{"num_hidden_layers": 22, "hidden_size": 128, "num_attention_heads": 4, "num_key_value_heads": 4, "head_dim": 32, "intermediate_size": 512, "vocab_size": 1663, "hidden_act": "tanh_gelu", "norm": "layernorm", "norm_place": "pre", "norm_eps": 1e-05, "positions": "learned", "qk_norm": false, "attn_scale": 0.177, "bias": "all", "tie_word_embeddings": true, "parallel_block": false, "init": "normal", "init_std_qkv": 0.0266, "init_std_o": 0.004, "init_std_up": 0.0266, "init_std_down": 0.004, "init_out_by_depth": true, "optimizer": "soap_variant", "learning_rate": 0.00717, "lr_mult_qkv": 0.7, "beta1": 0.95, "beta2": 0.99, "lr_head": 0.011, "warmup_steps": 200, "schedule": "wsd", "decay_fraction": 0.699, "decay_shape": "linear", "final_lr_fraction": 0.0, "batch_tokens": [32768, 65536], "max_seq_len": 256, "doc_mask": false, "train_tokens": 210000000, "max_steps": 4602, "dataset": "wikipedia_en"}
Each number is 200 + 40 x the weight over its row's rms, rounded and kept within 0 to 999. Layers, rows and columns count from 0. The size before them is the row's rms in percent of the matrix's.

# up: layer 14 MLP up, 512x128, rms 0.307, rows 355-454, columns 32-63
# down: layer 14 MLP down (transposed), 512x128, rms 0.299, rows 355-454, columns 32-63
up355,105,192,229,201,171,242,144,164,235,203,152,221,157,198,203,256,220,221,157,172,234,190,214,146,168,195,193,184,219,180,214,86,196
down355,118,107,211,212,244,274,182,252,188,155,189,186,169,154,175,229,146,181,269,208,161,170,157,134,141,181,175,196,205,239,147,177,171
up356,099,165,205,231,180,243,200,245,217,223,213,222,253,198,181,244,285,193,161,319,228,163,236,157,166,189,187,242,237,135,127,135,164
down356,100,191,185,287,188,185,252,248,190,227,241,185,143,218,172,179,225,155,169,192,199,207,212,204,157,209,193,247,261,208,151,223,166
up357,110,143,252,261,187,211,224,230,221,272,198,164,182,219,212,147,237,250,169,230,246,216,199,250,189,189,187,182,265,217,157,263,156
down357,112,172,210,164,171,158,168,219,177,174,238,286,237,281,240,276,104,246,188,178,154,197,220,218,254,170,189,189,268,192,150,131,242
up358,109,195,255,163,212,159,176,188,245,257,224,206,168,179,235,170,205,220,192,213,226,208,146,177,271,223,272,203,279,225,189,180,199
down358,110,225,204,251,175,263,171,181,75,175,195,193,194,254,196,220,183,234,197,258,193,230,193,257,201,298,260,190,135,181,150,107,165
up359,109,222,272,224,195,184,153,182,214,221,164,188,183,121,215,215,134,153,173,243,170,223,193,185,167,209,211,231,132,289,179,232,153
down359,110,167,193,200,213,224,255,253,248,212,214,151,199,250,194,254,138,203,278,202,182,198,194,240,252,242,192,221,250,151,155,302,229
up360,078,240,213,275,248,216,242,192,329,205,234,251,156,242,222,168,243,219,177,232,161,190,223,217,182,171,249,138,160,174,257,229,187
down360,079,194,271,197,153,180,200,254,173,234,187,274,180,157,133,263,169,178,191,235,280,218,191,191,156,185,150,221,278,199,226,166,222
up361,093,179,187,219,179,181,246,173,175,186,286,206,233,257,224,239,201,192,148,217,158,186,248,208,178,199,181,205,225,146,156,131,150
down361,091,198,199,190,224,175,253,211,148,189,203,165,231,181,217,205,217,233,189,195,128,254,206,198,149,231,242,193,188,205,189,181,241
up362,103,170,231,195,185,246,198,231,271,161,166,226,209,182,211,177,204,224,171,248,236,191,166,161,189,278,191,184,272,233,251,198,208
down362,112,218,212,226,169,229,240,136,241,169,199,197,192,239,214,193,98,165,276,204,165,189,244,270,105,174,181,158,157,191,198,206,194
up363,071,254,177,203,254,259,195,184,186,226,219,213,214,197,178,148,252,243,248,216,169,261,236,206,151,205,202,203,168,173,201,217,237
down363,073,229,264,213,195,131,299,245,218,119,183,271,143,189,169,255,176,230,164,206,220,181,212,185,160,179,221,273,272,189,161,187,259
up364,108,205,112,142,147,173,178,187,195,161,248,221,201,243,141,242,151,157,211,206,178,293,110,213,203,189,251,234,191,170,239,207,238
down364,104,294,202,263,228,162,186,162,194,83,133,182,228,175,198,191,224,170,220,210,141,182,204,172,300,206,171,212,234,241,221,159,173
up365,101,177,147,242,219,239,234,169,249,138,163,258,177,186,241,271,193,123,232,210,196,226,231,167,144,205,197,209,226,218,233,189,190
down365,106,136,203,251,199,151,207,244,157,191,177,258,173,161,233,283,230,256,227,115,158,195,244,221,167,196,144,142,165,285,166,170,179
up366,104,173,210,237,133,253,210,170,243,149,173,183,160,198,209,173,169,210,152,203,202,224,228,250,250,244,207,182,117,141,263,242,226
down366,102,159,195,223,97,207,181,253,223,177,283,249,172,223,130,240,155,189,213,205,214,236,223,172,201,195,186,256,193,203,209,210,231
up367,102,159,287,222,180,198,174,224,212,163,198,195,227,122,180,177,188,210,231,180,237,206,236,178,318,244,204,160,188,191,232,153,220
down367,109,198,247,214,252,156,175,201,267,231,161,229,184,196,234,200,256,228,167,157,145,133,169,229,174,151,190,239,200,217,93,169,189
up368,086,218,199,220,196,216,161,213,194,208,207,154,226,185,186,203,150,225,289,170,158,251,169,204,164,162,219,218,261,186,213,110,150
down368,076,257,185,185,236,192,216,215,146,194,190,250,205,233,231,201,245,205,122,145,202,215,233,119,189,214,143,148,207,227,184,101,249
up369,081,282,193,224,155,203,145,234,174,189,209,278,144,215,160,177,229,267,275,173,157,184,170,185,187,157,208,260,198,214,232,184,164
down369,076,207,189,171,228,182,216,210,243,193,188,151,207,207,232,153,231,159,162,231,248,179,216,232,133,228,151,182,140,162,188,193,228
up370,106,249,251,164,125,118,182,193,178,126,211,239,235,243,188,202,258,248,223,185,175,192,186,194,269,240,141,237,129,186,208,211,188
down370,103,234,187,190,249,184,192,113,205,176,188,148,84,204,259,182,188,185,209,217,188,232,147,165,238,246,162,274,223,277,200,197,171
up371,108,194,272,226,203,124,211,116,251,189,159,194,223,211,172,231,242,214,198,244,208,170,220,173,264,168,171,154,126,212,216,186,69
down371,102,184,209,265,120,247,203,155,202,166,213,127,213,179,132,241,213,231,192,241,181,166,185,170,163,249,250,219,215,211,231,191,235
up372,080,204,173,168,136,194,196,186,202,169,222,202,166,109,298,212,149,155,157,220,223,264,188,248,277,177,130,229,213,222,208,186,197
down372,081,187,247,94,223,207,332,214,234,191,243,200,204,244,152,195,224,200,157,142,174,122,225,177,213,174,276,176,216,203,229,183,225
up373,096,187,230,258,256,215,255,178,196,256,169,205,283,230,219,167,199,148,248,210,130,254,188,183,215,133,182,219,130,225,162,229,147
down373,099,179,189,214,258,195,221,216,263,185,188,158,231,192,206,208,183,240,147,188,288,213,228,255,158,138,222,166,175,229,248,217,244
up374,098,288,182,232,146,236,122,236,200,215,157,187,221,183,160,243,250,95,190,224,185,218,187,240,186,200,213,184,200,186,226,268,233
down374,097,140,193,253,184,127,223,222,224,188,177,143,196,205,191,232,216,203,194,215,155,225,192,212,106,239,212,205,286,179,279,194,198
up375,101,168,259,204,235,173,213,124,218,272,246,228,182,246,250,173,184,234,267,187,242,248,152,203,195,243,205,210,183,177,211,215,285
down375,085,162,205,212,220,227,149,236,155,59,206,187,222,272,182,135,229,262,166,178,261,184,206,213,227,154,256,238,284,174,176,149,211
up376,101,265,245,197,160,219,159,230,191,204,195,183,281,185,164,131,269,206,149,222,192,155,197,204,160,158,160,212,290,153,158,252,171
down376,094,173,121,238,198,190,229,260,162,208,210,156,198,158,192,260,185,187,182,179,209,223,183,174,184,172,181,231,154,149,247,210,263
up377,107,171,184,184,255,282,195,213,183,221,170,212,150,144,222,194,143,253,251,208,252,269,101,206,175,205,148,130,202,258,175,231,161
down377,102,285,184,247,168,130,248,224,200,220,141,177,184,227,184,162,209,113,126,218,238,296,157,219,140,268,185,206,151,223,199,178,176
up378,102,182,154,196,219,207,178,152,211,194,157,139,265,130,277,222,109,148,137,170,215,160,196,225,138,246,219,221,199,211,111,226,180
down378,111,165,156,263,200,199,256,178,237,153,182,276,167,257,162,212,170,282,237,260,148,186,188,196,125,192,173,208,213,171,244,222,206
up379,094,211,253,217,197,171,211,175,182,210,289,247,175,242,234,245,256,219,247,196,197,210,202,189,226,184,227,200,236,222,157,171,256
down379,094,209,167,194,214,171,216,230,183,192,252,151,147,180,200,197,128,263,305,176,222,124,164,208,263,210,216,202,196,279,165,234,179
up380,099,173,144,220,233,231,248,245,159,142,235,173,200,190,240,191,270,156,224,161,219,235,165,197,165,177,200,186,212,232,278,191,208
down380,106,203,199,191,233,197,178,230,201,198,204,212,204,212,228,223,182,205,151,200,167,212,213,183,190,167,203,220,227,238,159,223,205
up381,105,125,223,274,194,176,249,183,205,233,203,92,179,228,173,166,178,253,213,195,181,268,269,238,243,213,201,246,167,146,192,210,207
down381,109,202,187,236,205,140,223,145,224,225,289,271,178,152,174,149,188,241,119,265,242,253,199,148,221,144,190,179,191,208,245,183,156
up382,111,217,192,179,181,246,225,169,266,158,150,172,252,224,171,274,174,169,218,169,263,208,164,185,261,207,180,214,167,240,175,247,188
down382,101,216,249,197,192,151,190,143,168,157,221,153,219,173,198,199,167,179,210,146,208,184,212,170,172,124,189,216,161,180,238,187,132
up383,108,188,204,211,271,234,239,226,121,177,159,149,113,248,290,142,201,184,212,125,179,231,288,178,191,214,132,128,156,180,164,228,205
down383,105,168,226,278,181,228,257,235,257,181,205,165,160,149,221,190,213,219,184,249,251,156,161,161,229,209,212,186,183,187,168,241,192
up384,090,214,173,80,230,239,171,176,203,248,248,166,272,191,186,188,140,181,208,199,162,117,99,271,243,254,243,156,195,236,245,229,186
down384,092,206,221,208,117,192,173,195,225,145,184,204,217,266,205,215,225,218,190,218,256,206,267,153,176,181,162,164,162,187,223,229,232
up385,099,169,262,275,182,253,217,145,231,287,213,163,223,231,145,214,221,174,194,261,155,224,226,205,160,251,247,233,259,189,174,263,240
down385,112,207,271,178,185,218,168,236,260,215,291,185,213,220,211,163,140,202,254,239,191,163,147,189,253,135,155,238,187,237,208,127,159
up386,099,219,196,189,270,242,175,231,229,263,223,168,166,267,225,178,212,233,210,201,189,185,169,150,207,294,145,193,169,182,227,152,249
down386,094,233,184,196,252,167,249,240,201,178,187,151,229,157,172,206,174,189,93,217,183,186,188,74,162,251,193,249,223,222,213,182,180
up387,102,148,209,228,181,188,147,187,173,234,236,259,223,199,174,223,237,215,233,175,235,217,238,156,151,161,175,222,214,242,123,177,196
down387,104,148,274,225,167,178,182,146,144,207,260,210,173,139,134,190,183,226,160,197,260,215,141,196,202,187,201,136,287,167,266,129,184
up388,086,169,299,130,212,186,152,171,133,216,222,195,240,140,187,204,219,137,120,157,220,248,224,174,192,198,292,222,174,269,247,203,216
down388,084,274,126,174,227,160,246,184,250,312,170,242,149,235,149,252,253,143,238,180,226,260,178,201,144,267,198,168,161,143,197,153,230
up389,103,166,249,214,158,204,191,234,191,206,190,211,237,223,199,249,232,206,188,129,186,163,193,140,241,146,168,212,184,220,217,232,239
down389,095,242,167,245,169,228,218,202,170,172,238,236,207,193,204,198,256,239,154,239,197,210,193,245,239,140,146,140,154,136,195,198,216
up390,089,189,196,288,123,187,129,159,197,218,211,162,284,167,212,206,198,119,181,179,169,172,199,188,177,144,229,238,159,162,110,173,234
down390,078,194,188,178,235,159,257,204,128,201,158,204,174,175,172,156,189,206,238,200,179,182,153,211,241,237,303,261,137,217,225,253,195
up391,096,183,128,239,191,201,203,233,173,192,176,207,183,245,170,205,291,205,217,282,190,217,173,156,236,212,246,207,208,165,211,169,198
down391,101,158,273,221,125,191,158,215,247,161,101,198,248,251,245,221,240,208,158,146,246,173,197,246,171,196,116,192,298,159,183,218,219
up392,094,161,244,146,254,192,182,195,174,251,166,233,229,231,199,144,198,111,235,269,184,222,251,246,233,166,201,142,272,209,184,199,147
down392,082,250,184,198,194,164,249,252,236,167,160,176,185,249,225,218,235,203,186,94,168,84,158,218,207,204,229,222,222,147,230,162,254
up393,098,235,192,196,238,192,193,208,247,260,199,241,196,187,279,190,254,222,184,231,162,181,250,154,222,198,257,251,250,236,173,205,168
down393,101,180,182,223,155,227,236,266,124,149,214,139,185,193,121,241,240,160,227,211,265,214,197,193,115,227,188,180,171,220,173,269,240
up394,083,207,204,243,116,184,181,255,116,213,198,162,181,180,222,178,218,139,223,135,183,195,234,221,258,206,178,214,197,141,217,85,171
down394,079,224,189,220,282,184,210,171,254,195,199,245,162,243,186,234,178,176,110,213,259,222,214,215,144,238,199,183,224,209,202,221,295
up395,111,285,245,244,239,234,235,185,212,152,139,286,192,203,150,214,180,187,145,144,224,252,227,179,189,263,211,250,217,158,225,119,239
down395,112,176,160,171,214,245,168,214,196,214,126,198,138,200,186,245,202,176,187,212,159,141,135,110,232,141,213,222,167,224,166,182,239
up396,112,154,223,233,145,190,235,200,116,164,176,264,235,273,163,225,223,275,274,233,230,300,196,172,211,193,179,229,183,194,262,153,183
down396,112,107,231,239,196,163,238,219,163,203,168,222,239,181,159,235,185,222,185,164,275,193,190,208,92,139,228,249,228,212,166,184,204
up397,106,207,197,163,192,204,145,159,184,220,215,164,295,193,226,208,207,148,278,160,216,166,184,231,157,232,174,308,228,203,200,310,195
down397,111,273,242,187,177,216,180,144,233,170,222,241,166,198,209,131,171,186,132,193,142,229,122,162,231,229,213,176,152,252,190,166,210
up398,101,216,230,247,182,202,152,136,105,200,140,140,182,208,266,198,152,140,158,162,155,167,190,215,221,172,179,154,292,222,157,172,240
down398,118,176,223,193,227,213,261,164,314,226,209,170,210,166,216,157,222,217,230,237,207,153,111,147,142,123,223,144,209,213,218,202,239
up399,101,244,193,178,206,220,251,250,205,191,210,127,246,252,202,226,252,186,228,210,161,232,132,237,198,254,139,201,262,130,225,135,228
down399,105,199,183,152,232,218,225,274,140,258,194,209,170,178,252,210,233,141,231,229,292,163,219,173,119,179,225,189,204,191,208,189,85
up400,095,281,223,220,152,175,207,153,117,118,241,261,149,237,228,228,127,192,161,254,160,231,236,163,184,187,198,256,164,218,96,184,209
down400,096,187,262,141,201,232,240,267,136,224,199,216,222,211,215,176,236,207,162,246,231,221,149,205,185,186,197,192,197,216,258,257,126
up401,102,151,194,268,169,290,288,192,212,144,165,202,208,221,138,234,169,131,209,185,211,231,243,156,208,250,203,205,217,200,265,201,263
down401,095,191,187,199,210,186,230,265,172,276,237,170,207,214,146,190,210,192,155,182,185,247,201,205,169,152,217,176,181,225,247,195,204
up402,107,267,225,192,190,159,104,173,213,227,179,161,218,181,159,243,195,174,264,243,143,191,248,173,214,221,198,181,255,199,240,171,194
down402,098,264,162,176,246,258,234,212,210,177,213,162,245,225,224,171,195,179,202,291,196,243,230,207,143,112,171,233,163,190,103,189,163
up403,101,175,158,263,197,231,208,215,179,250,157,247,197,204,176,197,211,232,197,176,265,203,188,147,184,180,241,213,205,154,225,267,175
down403,097,193,192,141,152,206,296,178,160,218,203,195,226,265,168,223,232,266,139,206,213,177,193,209,225,167,167,283,253,197,242,288,107
up404,099,153,210,180,164,209,222,226,214,197,219,171,231,244,154,245,187,199,170,261,199,327,190,171,155,212,176,266,165,152,190,187,188
down404,099,180,178,229,184,200,168,178,173,186,228,268,148,116,208,165,179,185,147,302,217,248,144,226,173,216,236,164,304,277,161,244,212
up405,097,250,156,120,168,183,185,215,245,253,144,196,277,303,204,172,174,180,234,174,214,286,229,153,224,161,184,230,207,150,212,247,187
down405,091,197,280,242,246,182,210,190,159,197,197,167,260,244,167,193,250,149,143,180,209,204,149,315,203,173,232,272,163,198,148,209,247
up406,094,212,113,241,248,191,110,200,172,200,251,295,212,200,163,248,105,252,211,203,227,219,109,205,207,163,152,179,187,174,207,198,144
down406,089,270,220,169,168,130,226,163,239,215,102,231,199,145,174,127,245,169,185,191,211,202,240,202,262,166,213,150,181,173,146,110,236
up407,110,221,199,242,204,236,207,228,166,224,167,214,198,308,227,163,139,255,147,228,200,229,228,215,149,183,173,89,210,184,206,130,206
down407,110,240,170,194,203,153,272,170,250,199,186,187,173,185,187,200,235,197,143,198,251,122,208,234,213,242,215,208,295,172,157,213,157
up408,099,181,177,229,214,176,228,180,195,231,116,135,178,224,170,176,247,229,215,108,215,213,234,122,225,239,131,92,150,210,151,173,272
down408,099,245,196,215,235,233,189,197,166,185,163,174,158,162,162,224,190,234,205,216,270,177,237,205,221,253,176,247,248,205,180,135,249
up409,104,161,181,179,119,196,226,155,263,237,207,269,212,186,231,150,119,157,164,141,230,177,234,132,177,133,231,155,202,182,213,185,221
down409,102,164,202,221,188,153,179,206,224,198,228,258,215,195,149,225,147,177,258,202,201,271,183,93,185,282,170,163,239,131,216,163,206
up410,089,151,136,217,195,149,120,288,122,210,168,239,244,147,217,322,243,221,279,208,252,201,208,118,176,203,201,212,169,156,209,170,152
down410,095,245,206,126,193,228,227,85,185,184,129,223,213,232,222,164,266,147,204,190,214,159,116,240,207,249,222,195,240,250,177,182,248
up411,100,202,193,231,117,254,243,219,257,186,176,149,192,145,222,221,245,208,137,168,181,180,225,184,145,159,219,188,141,193,245,175,231
down411,101,236,187,187,250,241,199,146,97,190,135,232,193,174,197,194,233,150,271,266,229,153,242,173,222,192,167,233,215,196,112,147,242
up412,108,166,159,183,211,220,149,197,231,202,163,239,181,206,240,171,144,222,238,180,176,212,153,149,230,270,174,190,156,185,193,178,208
down412,092,217,192,237,225,212,164,196,177,177,217,203,190,206,273,220,238,217,199,206,181,212,167,171,160,140,173,234,216,245,173,165,178
up413,100,178,284,206,224,294,179,134,223,192,259,195,250,206,175,229,119,174,196,105,119,249,229,181,140,206,211,193,213,192,166,197,180
down413,104,253,186,198,109,164,191,281,208,182,282,160,126,153,142,207,315,201,211,197,220,181,175,264,172,156,181,159,185,328,193,227,198
up414,098,226,209,205,233,205,177,212,200,173,184,197,213,202,243,112,194,242,175,239,201,240,142,187,185,186,161,208,244,132,257,125,164
down414,107,132,128,140,112,207,137,221,220,103,203,267,228,152,179,222,180,225,176,236,185,149,168,238,206,215,270,205,232,178,187,186,175
up415,102,141,192,178,163,243,217,140,219,290,208,169,113,177,197,254,242,176,171,188,183,163,221,220,179,213,205,236,209,192,178,246,242
down415,097,249,187,124,237,126,215,244,187,239,213,247,216,209,220,199,155,254,196,223,142,291,179,264,217,113,272,185,194,238,274,175,160
up416,090,140,166,187,186,201,166,188,181,181,208,169,153,191,258,200,171,205,168,173,193,283,246,240,221,133,271,232,163,238,182,191,222
down416,092,247,230,214,189,222,189,201,242,233,231,200,192,202,208,214,205,155,140,210,159,205,163,270,189,180,257,233,256,206,164,201,148
up417,088,234,157,149,165,169,198,271,167,255,179,199,183,176,234,229,180,183,241,247,178,229,225,212,119,184,161,184,202,148,220,210,225
down417,090,181,215,186,172,243,187,213,188,175,134,181,230,213,248,228,154,203,184,156,168,143,154,177,264,178,267,261,243,183,194,156,231
up418,095,228,183,226,198,191,199,175,124,228,218,160,241,228,244,192,228,161,157,166,162,203,285,187,212,242,159,307,196,233,342,250,166
down418,097,239,214,260,249,161,191,201,225,216,198,181,213,224,213,139,277,303,234,200,243,228,172,183,206,187,155,153,132,261,179,144,175
up419,089,204,180,189,170,159,167,143,156,263,218,205,215,126,214,158,215,212,274,161,175,167,184,216,248,205,245,243,252,237,159,212,156
down419,083,269,166,162,133,195,158,164,179,218,216,171,184,209,246,217,169,238,279,92,225,237,256,163,183,206,200,112,250,143,172,200,184
up420,077,222,153,187,192,213,181,187,254,187,162,249,273,218,171,199,192,237,200,123,212,188,160,273,189,206,226,162,223,276,197,218,135
down420,081,187,153,169,191,182,249,234,216,150,200,305,157,256,159,205,201,210,189,199,250,166,189,208,207,278,192,242,174,221,268,160,148
up421,079,182,212,222,153,202,235,150,174,223,213,195,229,127,226,141,226,255,168,124,212,204,290,164,205,208,224,210,171,224,262,160,123
down421,083,229,170,125,243,220,164,210,205,189,178,175,159,260,176,261,140,181,192,261,249,190,184,197,178,214,174,153,147,186,207,175,241
up422,102,130,159,236,193,230,208,149,225,229,225,178,278,218,249,215,184,264,187,143,218,174,178,215,232,204,179,210,139,227,167,185,210
down422,103,190,220,191,116,191,195,242,223,208,213,217,239,195,139,242,202,181,224,136,219,204,130,185,139,229,161,222,260,252,175,174,201
up423,111,288,164,317,125,167,185,217,195,228,285,190,257,274,156,106,241,240,194,214,172,230,221,168,203,213,205,240,218,203,220,231,235
down423,105,203,172,221,150,216,202,217,196,162,163,247,178,165,185,233,151,178,206,162,180,204,187,148,245,207,125,252,200,247,205,234,233
up424,106,228,125,214,204,273,262,158,194,213,261,211,205,185,177,224,113,297,211,180,169,236,188,209,232,257,138,237,203,216,193,237,91
down424,114,223,167,167,183,167,138,143,186,196,151,211,166,218,242,241,164,199,156,193,187,172,201,254,213,258,230,219,272,219,179,170,204
up425,106,239,189,257,201,234,188,212,174,200,125,150,152,225,183,195,178,143,286,262,205,177,173,170,242,195,194,150,223,156,170,158,222
down425,115,216,216,168,257,254,252,245,221,118,142,250,215,127,207,154,173,218,174,184,203,193,224,234,193,204,117,127,249,204,194,160,215
up426,091,101,215,246,284,161,144,205,199,151,209,181,185,274,203,216,238,158,195,223,201,193,244,183,196,216,181,204,244,222,189,105,110
down426,087,206,198,144,218,163,215,226,184,243,182,170,188,153,147,182,212,209,193,132,207,228,225,176,97,191,191,194,123,185,237,217,221
up427,108,293,175,206,217,216,175,227,200,137,138,220,153,170,200,210,151,234,255,217,222,222,165,162,156,229,152,179,159,170,171,229,198
down427,116,243,157,158,210,266,274,163,144,309,160,197,157,176,189,137,187,178,133,176,151,195,227,184,175,206,259,201,260,211,194,136,201
up428,080,212,206,259,262,136,192,206,232,181,218,222,272,198,211,171,197,215,242,154,119,101,218,189,207,177,138,281,248,135,198,149,136
down428,080,281,139,180,205,186,225,165,211,265,245,125,112,215,164,260,143,188,192,234,226,238,163,218,199,193,189,192,258,183,191,197,245
up429,086,238,102,196,159,195,105,161,225,196,207,186,213,251,178,167,207,265,205,150,142,263,172,206,184,158,213,182,183,169,175,211,160
down429,074,245,201,236,256,197,175,228,208,195,181,238,246,224,213,220,184,242,154,296,286,201,185,238,187,217,201,217,186,197,197,180,262
up430,101,126,218,190,87,239,189,149,262,200,148,201,258,203,227,231,168,253,127,200,228,190,198,121,216,217,141,246,144,166,187,243,210
down430,107,212,209,246,201,236,202,211,178,153,246,206,165,189,227,225,142,187,229,250,182,237,131,205,199,174,121,193,155,223,156,157,179
up431,103,137,151,171,150,261,132,262,203,247,157,214,200,305,194,174,157,224,217,218,207,169,167,136,202,205,129,133,165,148,239,170,185
down431,098,257,202,242,228,229,176,217,219,207,208,232,206,226,172,187,177,215,195,239,224,214,178,139,198,148,144,190,148,261,181,189,209
up432,110,259,205,181,115,179,181,243,198,226,153,217,201,213,218,148,184,143,303,179,220,238,211,139,258,168,148,183,139,120,253,203,174
down432,118,192,219,169,195,135,198,229,259,147,173,218,246,141,220,223,183,203,238,275,104,165,144,262,202,134,177,237,182,149,172,265,203
up433,103,180,195,181,123,208,196,250,189,250,207,188,189,241,274,284,202,221,157,154,216,99,202,223,175,173,184,219,211,213,179,203,238
down433,100,122,207,157,181,190,224,290,190,203,210,215,194,207,193,182,167,184,300,243,277,147,186,115,181,187,232,152,210,183,159,234,215
up434,097,222,205,188,139,120,223,144,233,235,227,205,129,164,242,145,218,143,233,275,263,256,212,215,209,166,238,187,261,128,178,247,269
down434,097,191,250,242,204,232,168,129,217,176,233,145,233,174,193,250,132,179,292,220,157,218,209,145,131,215,234,181,197,259,232,203,174
up435,102,216,155,131,185,254,246,193,220,180,151,235,222,172,191,203,224,224,172,230,227,184,219,211,230,313,133,189,215,278,178,232,170
down435,095,235,168,141,248,122,235,204,140,225,213,198,189,234,181,170,211,167,247,144,212,191,208,153,210,201,164,157,286,196,193,193,212
up436,086,228,192,207,183,242,205,198,135,226,212,225,230,236,217,177,191,174,224,180,126,181,206,242,228,171,180,157,219,217,135,204,209
down436,084,215,177,210,215,196,188,191,223,267,213,221,132,205,217,238,195,175,215,219,248,189,239,157,151,200,180,227,206,148,209,169,292
up437,102,143,151,253,207,174,258,170,183,243,204,197,205,217,208,221,278,193,235,209,130,202,187,181,198,244,211,222,163,139,209,172,192
down437,092,254,145,204,197,234,256,218,140,205,188,193,152,145,167,144,251,155,207,246,195,257,229,222,229,190,214,212,133,194,208,201,197
up438,107,157,118,249,200,271,152,223,193,156,168,205,238,187,215,197,208,185,160,211,231,165,203,240,246,206,181,128,214,212,196,225,148
down438,108,287,230,225,224,198,259,172,205,199,163,201,154,103,191,222,179,180,208,197,191,200,154,258,182,178,203,216,212,254,241,145,167
up439,109,256,251,217,286,166,145,139,216,179,251,160,254,245,264,232,128,157,211,166,274,237,189,125,174,208,200,190,223,223,193,209,222
down439,109,201,208,213,156,222,159,243,183,101,148,195,214,207,244,275,225,199,198,226,199,143,178,166,224,128,212,270,209,182,144,155,126
up440,105,230,212,197,203,148,151,226,208,189,201,250,135,226,131,206,163,149,214,219,220,246,146,166,228,285,206,232,228,113,158,143,277
down440,096,152,225,161,190,254,157,284,150,229,213,197,245,195,199,162,221,158,192,260,221,157,235,174,179,161,244,219,150,173,186,170,200
up441,103,216,221,181,196,149,270,223,165,256,194,146,195,141,190,192,168,204,173,182,209,217,218,185,172,188,192,196,248,136,211,112,210
down441,089,216,198,131,212,163,235,205,149,148,190,184,168,212,172,201,210,295,179,226,202,192,177,147,185,139,197,246,179,192,251,192,199
up442,089,192,220,180,157,236,91,198,264,203,278,236,183,210,147,216,238,179,182,268,214,258,203,150,254,233,216,138,306,168,202,172,142
down442,093,174,206,135,188,209,204,175,161,91,258,207,189,208,159,211,202,229,226,159,226,184,235,281,229,175,182,144,243,156,124,249,187
up443,095,209,131,189,197,117,251,211,174,231,187,248,243,212,274,239,185,173,210,275,242,191,245,171,223,190,130,135,256,231,177,163,170
down443,081,163,214,230,181,196,274,289,177,210,195,168,138,173,190,97,173,215,147,228,128,165,126,215,235,174,280,242,224,206,217,208,241
up444,109,168,215,148,231,142,168,239,243,210,219,253,149,210,201,232,233,231,201,157,196,198,249,283,220,167,146,244,186,171,209,189,178
down444,104,189,203,186,172,168,143,218,221,215,250,253,244,224,111,130,207,153,186,172,251,165,210,257,171,113,136,267,197,195,147,212,123
up445,104,212,147,272,140,200,228,216,279,257,196,179,254,211,209,186,188,258,214,148,193,225,225,178,155,163,243,225,256,177,260,272,138
down445,106,222,183,161,186,258,184,146,172,257,151,190,275,198,161,191,257,175,184,180,224,182,297,207,246,208,170,176,186,252,199,153,212
up446,112,188,158,195,162,201,158,159,237,143,229,225,175,245,194,352,134,233,240,203,146,189,163,218,119,243,244,252,252,196,255,253,195
down446,121,245,180,163,180,191,263,230,220,122,195,217,231,183,119,142,263,129,172,224,221,167,197,195,194,250,270,270,126,138,188,217,201
up447,091,296,273,152,188,215,282,197,254,267,227,222,197,193,246,124,163,252,165,160,225,218,153,257,193,204,247,272,245,175,226,289,221
down447,090,223,210,220,145,151,194,246,180,177,158,212,236,307,157,176,166,187,177,189,269,187,171,200,173,193,206,216,255,277,185,147,213
up448,103,222,317,188,176,168,123,211,175,146,143,181,133,205,304,166,285,166,189,161,255,185,223,262,204,198,185,201,202,147,218,156,198
down448,103,174,196,185,208,267,211,153,202,255,282,185,213,177,219,130,195,203,200,240,150,148,206,177,190,214,222,225,238,263,221,200,131
up449,107,213,250,154,235,229,264,135,161,188,159,215,166,199,259,203,189,243,216,104,224,241,234,164,186,201,165,209,270,179,202,135,180
down449,094,147,158,275,152,208,136,278,224,180,200,299,181,162,232,224,163,192,197,188,197,247,188,192,219,182,214,152,216,145,185,215,179
up450,100,170,202,256,189,232,139,169,180,136,170,199,188,245,185,193,161,156,194,141,199,203,284,250,107,260,217,191,148,146,178,197,166
down450,104,194,207,205,164,145,188,168,190,225,203,208,185,166,158,246,197,216,190,149,155,246,295,184,181,177,231,229,173,241,244,184,181
up451,098,237,135,197,150,137,210,264,208,210,137,187,153,231,202,251,176,158,229,242,119,182,158,223,159,225,260,73,218,195,202,209,164
down451,099,247,249,162,234,194,281,182,193,246,169,320,192,156,164,218,184,202,212,219,182,164,166,197,202,185,139,262,170,198,164,206,211
up452,092,214,244,225,143,177,235,227,195,202,213,260,268,251,219,98,201,214,188,196,226,199,168,235,177,263,278,230,174,133,211,252,255
down452,089,223,253,201,162,196,242,194,204,230,185,105,223,164,212,141,224,239,172,171,212,262,238,224,185,176,206,201,169,175,207,179,219
up453,097,229,266,205,171,216,160,227,204,203,192,209,247,170,235,118,125,205,210,281,215,259,220,234,273,197,178,210,234,161,227,165,200
down453,095,271,228,167,241,110,141,208,252,175,203,202,200,214,120,199,106,233,224,207,251,135,244,188,206,272,178,148,242,172,146,188,107
up454,095,191,162,259,217,186,235,256,211,169,189,247,283,169,212,151,208,220,206,173,175,144,184,132,139,244,200,213,248,191,244,219,184
down454,092,206,155,179,206,171,172,212,216,233,188,112,275,224,117,212,108,161,203,226,204,277,227,154,225,163,172,224,248,161,182,215,229